Weights of a small transformer language model: 5.07M parameters, LayerNorm before each block.
Each number is 500 + 50 x the weight over its row's rms, rounded and kept within 0 to 999. Layers, rows and columns count from 0. Numbers have three digits each. The size before them is the row's rms in percent of the matrix's.

# up: layer 4 MLP up, 768x192, rms 0.121, rows 142-321, columns 0-31
# down: layer 4 MLP down (transposed), 768x192, rms 0.105, rows 142-321, columns 0-31
up142 091:508463423552479504506524465566442499483608587462501520556521544516499455385522542583497526487577
down142 105:537461464473485627499413554569457503526557543476490451401589489573463476565474410554465487466476
up143 092:483558454628472521481514520519609483496483541525489487577542439528464466544473558505483405537504
down143 094:536597488516473483509452484524502529404561471517514498415584505492437559556513482514540473432540
up144 093:506500442616532490521438456422520493527542504415480535569528464475586437499607459510529494387606
down144 091:517511482427522451508636517605524445539478493451535505569435455479526439437545489545430554447467
up145 107:412466535491586444536573485482580480510522386438468489517478465490468429462506503514426468356371
down145 111:434496445500491550495448489496468550450533521479502569471489492454415580518529450554538559414517
up146 098:422482461456454556524530565507482513463595417541524471605482480500483502446523552445462555494413
down146 090:539559498395503481537485463458460526564526504476455419534571554485390489448544480484447415532495
up147 086:487434455497545479473490506435538536448565477464474507488631460570520508533501513490579588537479
down147 092:558568523510584549547481559489496502559484609500491584583542535571475538540468533503489350500494
up148 100:561474472499536525519480499518463429435536534450516497491454461550457519550535467455542454465462
down148 094:497533466542547447496440468480337452461474509573577485567458479514600535519475471485498544498498
up149 097:423383445441438446490534506447553605431504528453542482486588463538480438475478484531495458561499
down149 098:498434461525518484565454496506533415529568477562504544585498363532499469418520399546407465577469
up150 104:527596515427526477475494523525477621438450493550556516517419450552465495673587517469513481470394
down150 110:498510484560528571478483554473547513519526467455612507486508527518542465520533436352609462510358
up151 099:520492516557529464497502479404493551514480469411541534516512486469566492453422450489466575577427
down151 111:522510507479463582482541504455463441504424487455489481534574464405507580464465517523568436482402
up152 100:544460514429580578459486553572511473437558574470480460523460461386485480492529438493480438510452
down152 090:536453500541472466511590533454493491483565504462510560535505589523465426399468502443498448597484
up153 105:491410509406501524527536466491585520532561397504567479598563483464465436535484459465427467553542
down153 102:534451486560510502440478513435464483440509485586541509426513469482598592568580431491491513509461
up154 108:521480519416489539488495553475404625560575541556550476449567546536475496518538476567487445561470
down154 105:526442517496546554529495542452423565417507430515542536474448541475608493431543542460531474405477
up155 104:533465471428548482499504528511404552621487702465454640530502469534508545467506501577600386573464
down155 098:581522511528549522507545494428493457461536512404558507487454501497481550400479543470487452460548
up156 099:420419477563414511422514476483599487425601400539480466501530451454464489452485491556538554469497
down156 095:470584528471438516575463465479550475448552511557487496521402541524457482477489463562474393507579
up157 082:542549504396501492438558510408453574465423566437475502456502550534498544467500438526535522507469
down157 093:412520561534464505449412605500533475537518562534516517526523467389511468551526464436502558525494
up158 091:491528586415433512450473531461545508506482496486438365531481488585517508488530496506469480510468
down158 099:474540599441410453468487432491442512489496455504594429492482500517504434520407526578419485435517
up159 105:467543548535498512528484484604487559511516393449559476455532454568514436480433494506509480440412
down159 095:463425555438429526542526454479532476504502546616570539520401498478453597515543544538530471554520
up160 104:456343422527457511507556387500444522465563601413480470504497454445520516483482487485508542427501
down160 106:530620547498531548511526503523490482484410551517542385382482438481569480547503545474377526449491
up161 114:386454529496556486474527517513565562577512540496479563493458469529388431490491477594648455494488
down161 092:510436447459516467417532516543451518605513507521478540477578450428441518493466551509554562563509
up162 102:484495544543577569512527598553445548537518513480455476404466478548460548554449567526562591483523
down162 092:557511540524525481454440458462566542559487532503503486514434578509552541470457422430492523445504
up163 085:506552544500464538392482584463587452501514468457533582596537441497548481501419503548532453449419
down163 096:408583560459572455457482434490542454505522488483479394447438509452470508503528522483455474446534
up164 103:454551439485519539541523478528635405505599474489450459464586527458463402540523434481449547548514
down164 100:468570491445552538573476511446505471515498565526572444532531631469518516501456571511497482519584
up165 100:432572410477550554536516469517385481467470553422552513479401439599465401520498501517578555452530
down165 093:526437492452583537468541550505423513461525501356544548532513501599476529531455508413502514485432
up166 106:531475484515604519543543472486529561541481458456462418447516601553471458486489550462367523477494
down166 090:509497574515514452486605492493514462491467518455542372514519493530544634534479511448539546474591
up167 093:443502492530466496518525613432483478539449390467443543542538617469498437488507550506563500469522
down167 100:539513536473526542582581520446505519485471535454453521471501426517515537517489532631495511510451
up168 095:404482496554485580486412515579470510525518442518535532485527502630514371509598497464508489537504
down168 095:499473468537512454475514447402414448512447535528489538470424476476528541449425423552540564499541
up169 103:538509537536597434489473477502558505528527450461576399555528369487440452512538445487423446464422
down169 102:526388508548432461587544514511455592482540425478515432540560382518557397475452589415444503417476
up170 091:384422514540551505450470515434563491488424474535444562397432506452546488520462526512425515565450
down170 104:537478422540530473477519415521540508512516550452543477573418529521513462581441465515407449464506
up171 109:416512468420530517531479534513468506530579441466536578463529555489467514549472437443492512445517
down171 097:531493516526559450509599390462536556483418459454510520448508497477471542474580542512487504524538
up172 104:475472552474434544540521439515475476424521492529526581373563451466440568478551490429497469500495
down172 105:526498526422436501491556470556565475436467587568528519445551502443477516610554508437471619530503
up173 093:525558482465544452493543530437485381552578602463490431481491505461552429540524516511549584563525
down173 098:540467487528411559590507551450646518466387493503576540603555406491393478486458494535561481487595
up174 058:518443519517499489554562481494462481496489391504562426573485371467481498458542567547461487460454
down174 075:501431420475511578555466457417478487552455530456517553458523545444473528487533518407502511480530
up175 082:433408529508526493416506404506564515435505456486513466509450541473494542532446629528531436467428
down175 088:514477560546525519510522528575614432590505442594474550488500487548498525596539499475501562457489
up176 093:559481510539485433585418452586415524454420473517450500642510445519459468523477636540557572535521
down176 093:371489544477525542539520519545548568521525461573436541396531493525565488434532417493515471547463
up177 095:527464503453535454439508468632510555499483496469506413503525516535459510545497618524507509561434
down177 098:491573492610479520505450441499438503540395424505540486540472500564597544548410500421525543554522
up178 102:521422526469470493540507425537474476347490496556436580560511467421525493491507600558493438553552
down178 098:574540531531450509485458538476462508511508544464482523441537525517546444486497594459520527519525
up179 104:506515509533436557486521452484493543472448486464565546453508452478530485540519611544575490564425
down179 112:567414544430505520557524524451454482532472507507416515537480553515511535446501512483474463563530
up180 090:450556447445473531443481539540528476473508494621531553572486541553488553476513500583506490417430
down180 086:494483573455413472469470516441550453578386475577535419580437452519472537455491506550483524444509
up181 078:495353513471587421606420560497596571526467471464535440531551463462531504474550530529440514422479
down181 100:547498520499538521525442534470463454529485430418536527501570410504470513548447474490601501460429
up182 054:536415494586575463438434551587527578472513461483496484430539402539451458589565434467560453595469
down182 072:435548516515432528488523511438524481606547600443467464551476558456531469468506488533433560478506
up183 089:423509434448510486499482556501447504506500438512465535585517522504501419429471480521486593443513
down183 096:556535546523527546512461426548465462523469596493470369509468477442493476505491464337389500553486
up184 093:496556507583457514580490506424457493451575559574413560513488541471486439510503549499450430483454
down184 100:466551385481539456467561510630436455472592496515536445423446502501483517528507514646419494443557
up185 118:518513388493534453495518427510474548500557486495482484399495457423450543498575511503547542489542
down185 106:472504534487469450527491541524500487503501581530578476440511536521530423532584486499627563429585
up186 090:517585510532513546488454548465447586358534502463467522505578556509428531494646535575391467500500
down186 094:544475496442483517416480484453579521497471508515549545521479537456476450512531505617612524565491
up187 111:552515514416500461464388564437578515449470511499518467444421541469457506520420534545534502512453
down187 100:487489612548496475490410494474427435487567599526526539582418502488482518529479563513471562532462
up188 097:463455504478466527531467463448580476502485449645492539447523528519557509475470473531440425504468
down188 093:491529621448521493397496529506580492491458503415499454469469523480505521566411574466479562537526
up189 089:514455443487463489473428425516522515565507497519551559507561521445472488614498491431468509559447
down189 092:439517463473556513475448520541507409425576492466451480501539456517481450456507510468522516510498
up190 093:500425496479527620555415483496465506449568544497573460445481437455489408493491598562495607334523
down190 096:468610480550502491435513448570395558435504472515483501586522541445476525517489525460458424530448
up191 104:498414467531501458464529568465425470472554488464469621514501576524558565469544534582497465486483
down191 098:492526558458418482556525445578568496453414442418490492508436489509447569394525478474478510515521
up192 111:515537578578558518474472511521438451445491577516454479552476438469409548512624463462519502564482
down192 101:486483647521516500478467460508502509521440420426442427406500512477500514528576492415536555482440
up193 112:614497508435538484509525429460551491464540534412481505480420506484500444519502520485549505490494
down193 104:514542367547631474508530518475522559554495495466545526464343543491520523500451521555528478491525
up194 104:488450431511415505492473535510403447477536543489577474549513535488528503572443505499528494512521
down194 099:597530514410514515464535420541545481501412519500556599499433417425570514474524459505513503533561
up195 091:497434555537469423493457492538488537501420476478590413594451467537455445447516510502474482464472
down195 093:512554594521579564558413535545492555434424518464517538566478559402520517443459474522496453520479
up196 097:487470500600526523536435548381488498424497515540395415433607483447491474552559521527460469465506
down196 097:472478516452569582504519504536544527446438468431547429540444601536482452476443476483512524464574
up197 099:547465483545474541569471482452524445471479403541487483507488573565570491526509534516485497476516
down197 095:534526505472498514560460572581523491508415560580511472457532582528450511452403495511504463537421
up198 091:521548459472482526565432552513442533498445442565450514523401564453540557495517476458439485570628
down198 102:466467434408518442537514443478534470469501510618529580552465495381489451599516520484508470545463
up199 085:459533543533522462500513559514471438580538540429437557525499558425485502632549498427510404455644
down199 083:573426501467506445446554373554546515558500544564446510545580469492515434411485468519590481437543
up200 109:567429457420502525515489518558554469433503482587518457438531521484404486458467547476650521555501
down200 106:490393552522519419458495492513445548497448551521466520489477499483508465527581514522514541524529
up201 096:502414488484545418461481486503500502491433518523454494521589611463526484539448497544522458580520
down201 101:623504481436517506479437516435551544545605439487485559532430372487400474569530531551499426391497
up202 102:479455513524558472490514570444502465447504449522494512504488458496557443508433430419487499386460
down202 095:513577426490531460545487479485549534516501611435538601512488444516491415478496570509561531463450
up203 102:565524496464522528566483576605469468465470458400469541476469520451530622511478518450482522477597
down203 103:543507589570417468582515535540471417447395561477579560512567508490480391468546416457535580562493
up204 103:470384503501467460476397483467485470517527511479487516515457534514532489528451513592467498576533
down204 097:472559440564530507560471443503499556487489551431552578515475541478502491538502621479509479483565
up205 104:669550518451529408536449537530510545586477521600559551461529493434559410563499493506431560488542
down205 104:454542466494389558505531493451413529586542407544548511494495466492547471437504497506458380533430
up206 093:526536452454518456467431526496516527449431364489438528563383456529469494369574389474499555495501
down206 087:524459588449559477551512526398559559521486572517439527536511559541462576393500543542491521522519
up207 110:430458456577520463549448385456473530494495457470492466477420425470334395488555507460607594536591
down207 104:460517464487561490437570537546570555508471528520549479487435396453492461496509497445458465519509
up208 097:518446511568529528513563499532514462548522540531529534443484478466463479466583590479617477524528
down208 094:522541479408417476532483538497493489531525405535480538661525489506482522468409473574455459568462
up209 104:471441424436573494445535497531444413459469545465452448508496483553477415555490470466485562441500
down209 105:484500348542541448554494472536564544401509467490500482471453476557505512479507477561454516506407
up210 100:508500452450520493567552537567454501448392522472499435473418447492322457480467444497515474527520
down210 104:445485528506553492481511486469489524572532524547500497397474432473484493453414525503503423510609
up211 090:436439506608543429583551510515489556509459427552509552513401622520516482490469550511557527564439
down211 095:512579499376470518506476490490541435514424558491493439549492514541551499500501534476420391489496
up212 104:512542450492595554504517425533472493451467537518561487502496480414414464431518514456551557493434
down212 096:568456495507396509522611536480599428411500465488438558510516520509544488493427452545565554433392
up213 102:432491486522574472435493548430474530505463506537549517565516477530471544539550555563504485475474
down213 105:423658498644480487585433450474405524560496474480482646469460407523530538473471557440471454552496
up214 100:441426546532548462527478465624524434490440505561498429516474519501472494409518540614520558480484
down214 103:464479506493499448565520477446504549525568436407493579454500501514462563494476473498411407455457
up215 106:400385489491483416554443504443529549508434429502488535582543501516479469438490507575445425560537
down215 101:438556476485529532515488456576474443431494457457530431537590513570496576471499470440520501531446
up216 106:484420557513478506439512502551528433504593567486501589562520539508444521503530454561476483571497
down216 093:491528554556492493498506492495469509462445454461532485433468467438602441477469476472434594437536
up217 107:534465465568465444482531533584599570574513466480500488478493492542638454612417504543565517443531
down217 103:491460390508484503471490531508549517480485529539567501543485486511438448498448518466495557538500
up218 101:471515544441434511418594535471455444548516486503512562461545478474489587421640559408431533418382
down218 101:588478561516415448573450469548553584499470508496407530511495520554498529565543486546441521449515
up219 094:412527543517519473544437554513488522547534637481544489458554450494483498563420529520603497538357
down219 092:429533529510539524506534322535521426522547415517511465521515507456491558444568564498459543521442
up220 103:454513466522496505519452563474513488540474501527459497484540513432490523522511482464506505466448
down220 094:493554530489552533519510488508490500614364499511461436535569515529442504470468484588404422418519
up221 101:491504482535478388503499447451467391562453507479499552574494523520460596447496419496439490405549
down221 107:569415532509536542488512462439558481467464385569514537433525528559494562411483454523559559473422
up222 098:492418504648492591528528466494458506587516437529466475469475538470573458552599514485504592566489
down222 102:445553451479520576525451502518452448485473519496524466431477500530483519439493439403485449457560
up223 096:420399479518611508486555585517569477515461483417518607452548472465561473463531478494478524495600
down223 099:603608484533404480545451463484409547465534510561486507515483519458501524543356489508487451531576
up224 090:467465421443492548610441417525510442506474526549369517447489505596534450494456526552445463455496
down224 092:527511626460423591524449561503489397472481544541610428484424383516440481408508462516581432480512
up225 101:479417482499546435482432527483549487542492477535481547533569540540469553465470385407370492496463
down225 099:523471528619437479491480399501527473529533590553471456488550455472447460519563596478507431506517
up226 111:463476504599518504516587505483562593512461562506541573537460505488420537446581477526511457558566
down226 092:551518565643413467514421442558509416522535471567506511521554457506473490443543490480431548525561
up227 100:471533472564471522611540561483475505488522578576461539605491445444456444586459517483393446521571
down227 093:411489520467470559537479487524565463444538551591507533493559427446498502429548525543481574446481
up228 120:492405486526524469450487427479549545466482530455460529530531590544476492564495504492425587456473
down228 116:511551445489520529491457531513514410499494427364576504495507532403560494552445488448548571532406
up229 097:440539442454446458463437537617571494542537529514366473508505436492486520526443474457557416521533
down229 098:508448480409577581442564454520493597478560455513495508477463497516546570479411518504441531481392
up230 106:508551414608538532474546520503474521467546469400552589514442503390566486406489511498588574564578
down230 110:484567496434559555471534493420573556532486505540494520472521628512471470631466452560407503503492
up231 105:484485470434515486500513457515589473470461552467496478460444420462451548586512431519577555422467
down231 112:491429517607515433567522573478561564488578435455551457511520483468512459479532540487577554372521
up232 087:512399503555536520500583491492426544578444569483496407585525514411550462475387531506557462398484
down232 101:508576520556492506490521520431428523460563456416551570597546535554452523554491486547466553632489
up233 097:492479476569586579503502565430551509479483415515431457525506526497483488487548550553520476545504
down233 097:494521540390521500506530504552564542421566439563475566470460546485550558452497404479426551502526
up234 085:468526611508531472383511547518456485441510522528501523470534533488530559464583552477476482598486
down234 091:496483455576506429487420520532527492494446497432444454450532538606453496459511501587505508541520
up235 115:569506507499555505503403447487457515547481442519500476595332476514410505485502527443550458570483
down235 114:512431491528482486476503525482504536519532495437449442511360575513471577477470531469417488487513
up236 092:416431508436541499438526513482475452497438507540539538404522434492499561573483488447532523501555
down236 103:508434537517490459465514528488453468478551495533548349497474528512528355490532524506507484530521
up237 102:507532430536388377494561501535478493512489435505497587515527494438551476533551428449573476426510
down237 099:512588458389476507526542571477509421513478484597536507459522443453551547473481460633404479456495
up238 096:540446469486538525474478492490542486531534465536404507496538529445525451532466481514559541515599
down238 091:549527522412525505470425354547545473453527518516489506496503476471485430428509540520478557522617
up239 118:476467502427539550520603518511378461559544528518443444429515500502568484518558462453544560526602
down239 114:485593550504517492556465523608463378525473560521477471509520483588477496520538542550499406551492
up240 102:438497474517469471510519534484400428573542462572567516380489490465472487514438589482454401468362
down240 107:582491447494487465512553439496537513357542533557480552583548401445453561513424551542499461494518
up241 108:459478463544556498583435405468375522539445450491526501456526620473461533461444519490496511491496
down241 099:415503512457448514459510568536568478506468583506514483476492596461437496551399587538527508517525
up242 088:473424538455537560564546503616519415554535496522475480464446457450528468482560456524568535400414
down242 094:482477552466467469494441436392621550533458448538510539414458535455554501510507549449474482522540
up243 106:498499425526513550481474437475520563546505489505619498527479541502513454392562449498502546485460
down243 099:418552433514466548502502522440446461582489493452506507443401549483579520503442414460311508561547
up244 099:574440522510530464535458561480533543474497570485424423446413472457496440436487515484564505436544
down244 095:474500426405519439410497504505546520581512526474555447466532476531451540466473509476460383512466
up245 108:622502500483583438551491516448509542547517399500414484511519538521559521475536514473502557509520
down245 100:555547448522457450477444516415540560468449487549482453535504547530463498428497453501466608448502
up246 100:414491481478455428489451503580495508530521579485461513463489522459534568577428483539544512428430
down246 094:572525540412548558461572423495437514497547531547467391511551526513430487516336524495434454417525
up247 093:419477506451552468427516474650558479490510486511505506582504394453420503479590508445432468469499
down247 090:487500547549492505486476534457406557557512534472454513487503548598511518461450359518467458510564
up248 096:464497472416428591435455539420556509478563501535502623557547475504429424453586519432489551502458
down248 097:407558503499441604450514502471597513504428457570464469535474552436407546444598521538421514507455
up249 103:528427614456576477532489459446628497558503526641547557452530448429391484531398530492438535562529
down249 099:502522493431531486518536426546514537487521449464478536530479393505501517491385515489463546591505
up250 097:470542499472563479469591584534475516515476569500460412530498499552472479429583475588592502481532
down250 090:445534533538491553519502491545478488462486529473474550482497581536507492513527522507389436391526
up251 114:580570478496548540451454490521377492480465468508543503482440481519507433565601539439502504579445
down251 107:475469545459507459523472448454419575490480496470625470536518482494480511516521549412550504514462
up252 103:481584421484520540501539366503475465420445489496443530480469482519453579541488442429516536574486
down252 105:499540572506452501621481485477488497468493561548504528538521458454485516474528497473510509508574
up253 097:402523498515488431455489510599491547509557466421514521480556464367424434540492628463524504466462
down253 090:455441521498590495526564456460433519498443480489646561477512452499646476494404567433532506479444
up254 095:558578491427564546475504580531496533581512497509478475528460498568547475474469375464572530531399
down254 104:472493505489458500539625483374523482565534480496454493508459428449485530464568522521427453503569
up255 103:479407447538491488586521501455579540409474502469496481498505459499504435459516551550527431514512
down255 095:615537538546586527489462523516502471480499484582476433455449557463576453453399515488473564546567
up256 089:470501514508560477519495564501442481553449461493470450465539509483457529563518433369537433522480
down256 097:504475491436495557485414519488518480518528406498418492533432505530569468601478482463443503450459
up257 099:516395409503405468621474438482458456496555492476477503542560561452483522480514532575586472516529
down257 101:507480461593568491430583430590536572402539555537495533513431525502557561511431473579559495456409
up258 104:472517401541459503474356505439499484474553481413556490510425509472582462496600448565507474506463
down258 102:575466440580496640417528520536529507495483467475513529463446442571511493477488420570447509511447
up259 094:406462533457511502492482476539500513440546557403385421494525479522438484553506481604449484525491
down259 108:460476469520523546473537462405489449505380524536593535458444535461500523556560486454525463494469
up260 095:524448542570591510477572492535435528498513564569565476506445478519560509559496466505467556541451
down260 095:563563548458438592515486392504609412539477538498484539523505465472531488488556496481486548458495
up261 091:530477511429558421565393525461562586533523517567498504513518464503450502458581455533500503502545
down261 093:505435478498501477521493469484567475562574624483444456562474525607459468541429524527484452480536
up262 095:488478350489454528533490461461579486480479500460504608437574490418407486544394447484503565542506
down262 100:501495446565577458466466421485417419507523473475528504526444466498503557437467490529491576515463
up263 075:562387468559485438510467471502550507506548500493482476439452548459469527421490451487477529493536
down263 077:443423424529555423528464536507480526517557427440595481592460547450489470550409472531505451567491
up264 096:450461490490467445493544507453499440491471522496561523502466388548511498475524539514586546496499
down264 101:455593625433485542541484446587473546451534546502508528525499648440564459458565565485567441491490
up265 124:535507543464548443465558465538523464576459460395479435475411419492509528408473523498557523460486
down265 109:566451484480520553436553497425507525571548549472421528534504572473549484519421486602567562514425
up266 104:524507520463505433482531522474564409485486555596470468562542506476529529439601527469489471494514
down266 091:460506517471495379415544573466396570559527482466527478497586478510591441478382486502434502398591
up267 086:571461502496495502507540533477509424520541452497540530528448540461403545423592515478617495462455
down267 093:474441502511582455431506465426597495569476485513508536564568470485453526463552516500526569493491
up268 107:461447384531427535503394515519495509514457501532551511536479574547426448517571511449515475518468
down268 102:525487540513522516577550520492532586462462486562469550573450461530474386531442568395411454518497
up269 105:517436531419536482461406434540539487517525571523485549458550550432450573510520498425499527472450
down269 098:519405442563463414484453473576517484471583588521461513454445537396519560475533510502519445451492
up270 104:516395463560381471436474474456600517441515531498451480570518521463476479534491499495470528497451
down270 096:498602559499470504602476446467521449550503480521468560393399456572462546473551515480468378473464
up271 101:485460520526530534482537531423452563554573418457569466609539467558544520561498541504577546369479
down271 094:534558468511508541503435491496399447489496529554552426509507521507608537471514596496496530458577
up272 094:467451464581547462485520559515444493470496526396466587476428511465526506554463453516505525520539
down272 093:533567484451540458444550484395412509517524463563473457484589465454549397472537472557520575577431
up273 079:491505542484484500430506465549507540542392627486548558491432542502489486448529452491511499510499
down273 083:561415566451553507547512489482445567498505503550529637548531500553540540497474523524395519474467
up274 100:429455595537406423423475559447567505456511546491483405460458524443555471524506570568436476574486
down274 089:562466510457591446379566597536545499469542484470475585456459538480516440532485490426563542410411
up275 101:456508496436570428491534534567522460512517576555481469559495531427585434564535574519395480425448
down275 109:438459473453474420422493566539450556524593566402460390485412477464456429394482520529440432399526
up276 079:471489433460613438524532431487563624511553446488549560458544505465492518492442421467457473474446
down276 090:536530433530508636536526547462456405614493485493459490602483492512519490548594510550540443520570
up277 087:516462590509455458458579435417441573624519466521565475506507457528465448555417480519505458488461
down277 087:500520530478541474544489499528488484459405579475443571505390441489531478440521528552517406525564
up278 099:511516424413429461556479485604515396444552454498468436460632488448468529477568512469539518489498
down278 103:450495535545474510640505468532583512487441469523389507548415520525482464506497403491405428523438
up279 093:475503527471529491450461490479480505436590391522486432424450506433557543537597573434579537522401
down279 098:548503513570517644513536460467533573446423572500492589531566659580505513465510533533493491451431
up280 114:527456443445483488474489583675462481528462525499544509517426587485532454468431535439522566515485
down280 105:442542487449438442530490504559444491473438548541483508593593451538528549545497467565478496486512
up281 096:556589546480484486544553465523417575532529626493453541548501463552443371509497375417512489596393
down281 102:451462445507471504506513571564534438554577540399559477411493480490481505493536446491505588387418
up282 102:528457429542493516506588524464437439535532500550518539485472512453569441490488431581497584478474
down282 095:541614501471501516482546492480487416501602512553545474471503467509538405455506499470464435518548
up283 092:510430494561555503448469378464528505423509440512551500519506557510550473559543513384524454395473
down283 099:596472437476453565584457451499441513569447584529529518479470493524416497475501554469491525534582
up284 102:505463470509557532438496523510536529533448542489569538467553431382472406507538440583449463468511
down284 097:522417508538534533561494462491553433482452504497463432495501553516500563475483534624530461500492
up285 106:395372593490570519473452403504492462427487557501492510515591469467453597530441566544462483530491
down285 098:504596420539439532521570492573512484583478470552513508466579419476552414470459522525559516453469
up286 112:551499507468527460531456452508438498443395491514479549555511419471406502515574492543595541427402
down286 106:503559406468516514451516572492561479474518549456430454426575525478512470491550434508540451574464
up287 106:536412469505562522590523464548521528589486535423570470489487526544479567548408499502455468447451
down287 102:465553464492458493600577449529557510519504580504493534525554468577530571502498575490461484503582
up288 093:456427472526518540500497494550549413481443522504462501462572547471542479557427533525509457446475
down288 092:554524490431531463462418499486486500521483465471399470513527589526425607488523414433586432535446
up289 093:466448497464514491581553497464504442503497432506450462496489584496540476477516478503521500510543
down289 091:625455503501461530483524535418518573508540478534496542610595504479505649512485440546448523590421
up290 096:535470579434542526505469542493457517471505451516514540478498435519475487486529546550538492549532
down290 102:551545430490524481599444561554467470434519549507481447536524462479539492557557521501525536448449
up291 104:568569389506494446506552524427474488467464543502458504507530513516563462522479406384465509524599
down291 104:479521381535490437467467449428529484527592531568489491507585423465472514411466518507479443475500
up292 105:431432499583497495482538547419543476543512512462510457499519461470506441545494500546490519464519
down292 101:473498489508576538457520461611579489420358516586487449481486534488506500554565487455436477547559
up293 110:524510504585521475592449482517470539479488572475479472484538502605488591512562452631501464536479
down293 111:492523618486492547575529523429495386419467509533523454447479469389663518402610537457558564619451
up294 089:539509596518451427513479505495440474555535489484536605534483529457506479477528441568571472545456
down294 096:425541473584498590535458426514516500540505476397469486450484550455565657507455538493492535536467
up295 106:541589524538469438492471405537542455485499456513470482523511484498499499532437487465517541480604
down295 100:523481440378556536514505625489527493416485459500470518502494487515351390523551471484557546638551
up296 109:598557542423541408450455544482526515458536484449512543458534462440541527570491468460570484498536
down296 097:467515556540460483545453451507525437432381505545604513489469507562555551481472453478471517466499
up297 105:620480435494433548454532464501398422415460485547473509503463628582487450454518453512488591482527
down297 109:473593513569548507484513445482526522522511401472512455458436483512420451428524568490502456419531
up298 106:542558541472594421486375569522466457527553477555476531486486481501470472557537499572492442526475
down298 101:480413535453520542388505610571468527531551517465530512492521538510444447537478551397537482566501
up299 102:568424521523609548573501455536648448559451486547514445463499465388468490541503467419484458480470
down299 104:621521474496507490510471535604471517449444506464533590499479547499458433470514619541551554514494
up300 091:463527537464626486522507570441576645524417493511460532561474605480629441570524449508473432531539
down300 093:581593561482456514476460441507395391558530525515577447480555482458483480519431517507552486516496
up301 094:477520539503599509451434420433586487548495498504482500603400452504517486502532505529465470514375
down301 097:491484488517505467595510459598428474496567426478476605563499523417460498519473445564449500477442
up302 101:510395496506468522525510558457508556561482491512531433473491561496440475550489459512560500455508
down302 114:480522450512516533488502662459509510580534491590474505378549522504426465501567487519604528509521
up303 107:484490500447486559402548554574526621503527482455456480501455509511609380460511498537555489537435
down303 108:489531468478480528459526488508462520480460528542491540496511482534467499477442548483536474465464
up304 085:471560559490501526489520536469496556467515536416511459530422484484504501409560483524532514509594
down304 094:524458533530554494491576511474559481447495558440534492512487486546480548509477382542403398584524
up305 105:518503568486491513466503463435421522463455451519533555491510538550506513571558595548554439411406
down305 102:533526368555556535563512552581539402525366450467432536536457460505566461474561437476517544549569
up306 104:488509506445527543514470453557497453594547488551542535568447467453538423450514469469569449423509
down306 103:472514504543436445581430505491515509467486499610616568583505418561538521379545539547566453481557
up307 114:501452575443445541567461581507565413519492517441411403585439536485514443513463414445419535445470
down307 101:557430464484372459451595514514549618543471422514548511514486399469535529441452479459492558464525
up308 101:458567429535516511516524536443559603522444478399437433477522517474554469590457436452495483475466
down308 106:445555494507487491562501493491547536520497548368559454446445559531495514626562488494467492505434
up309 100:511534479469586521427494523450487558450425480535518533533458505427460560475454531425484544520408
down309 109:387499508512450464489551527488544532495543496559569422534528484469523589534573560522503475535516
up310 098:485565369481402474518471513594542612554519536578525541480582444607481525421469489461577540488513
down310 094:526440542475452505466433473402471482425488506474395512461519438476454434436518490456607421539477
up311 103:473505490452543439592385535585535415523523542417430465552492507506581557434443514453508493555544
down311 102:499519507497530512488514463442503585514505508510563532434433580396500547449652595463534569503356
up312 093:473487469551486491458559424487437496407532540425503492500537471510477499439547500550564574579534
down312 099:534429531512568438453543456523450423497539434391510413580535636436535451481450541534476547489496
up313 101:603450498471491508449516452624465524570520472584504449499404541458504445457460605542558542419411
down313 101:397522429568534507491414470470511517545540434475501523430548435478361434509472519521514446509551
up314 088:503472419356497511513477475443486515537522463499408486436450521511394500512436502536524589543493
down314 098:589544467527514450513612488457528517406472581500400479463503564436526484518456520503553530538510
up315 089:545476518521619506513432563465503389490457395462496435499499465518514479470500467423549591577578
down315 093:444477531389422519439542482439449542543581552492474489507492508497463464542549527532526440459526
up316 102:574478448552529526554456484446421514566381629495510499542501545501540432570514513524534548502586
down316 103:487523477624538475491580599484488535468443511501370521520537514517434354536492547548483439531475
up317 091:478510525551492402434446508470556509436490552468504528508575453520400458434504452545526457495376
down317 106:528501469503466420514521442481405448587497543521516552467496468489491549451581519405571559388474
up318 103:522479427517458335535472562486420571418515440521458470465512513443548491488524594487530501501515
down318 099:468472446521457558426503502497484489494513446492491469475567545600631423410487509453569480515590
up319 113:521535481398587419426585462471418521467455489428432495559474525498518571502576492460474576567448
down319 105:556574474491557513468481484403428536465568513592498520549557449621529503461458478592469433567483
up320 090:529519486479483502462611464524465525436583458491405602565536499450472519569526487465565459498528
down320 084:512436539527446423562412533551568449610496491629529402481470501464468514489566608514503470474476
up321 087:490556513513576421504500542503483528488591393574505530540536542526552485446400518405526510431445
down321 089:483439405413484523489574473531558540453431585484506438527468428524402486517515423510512519496475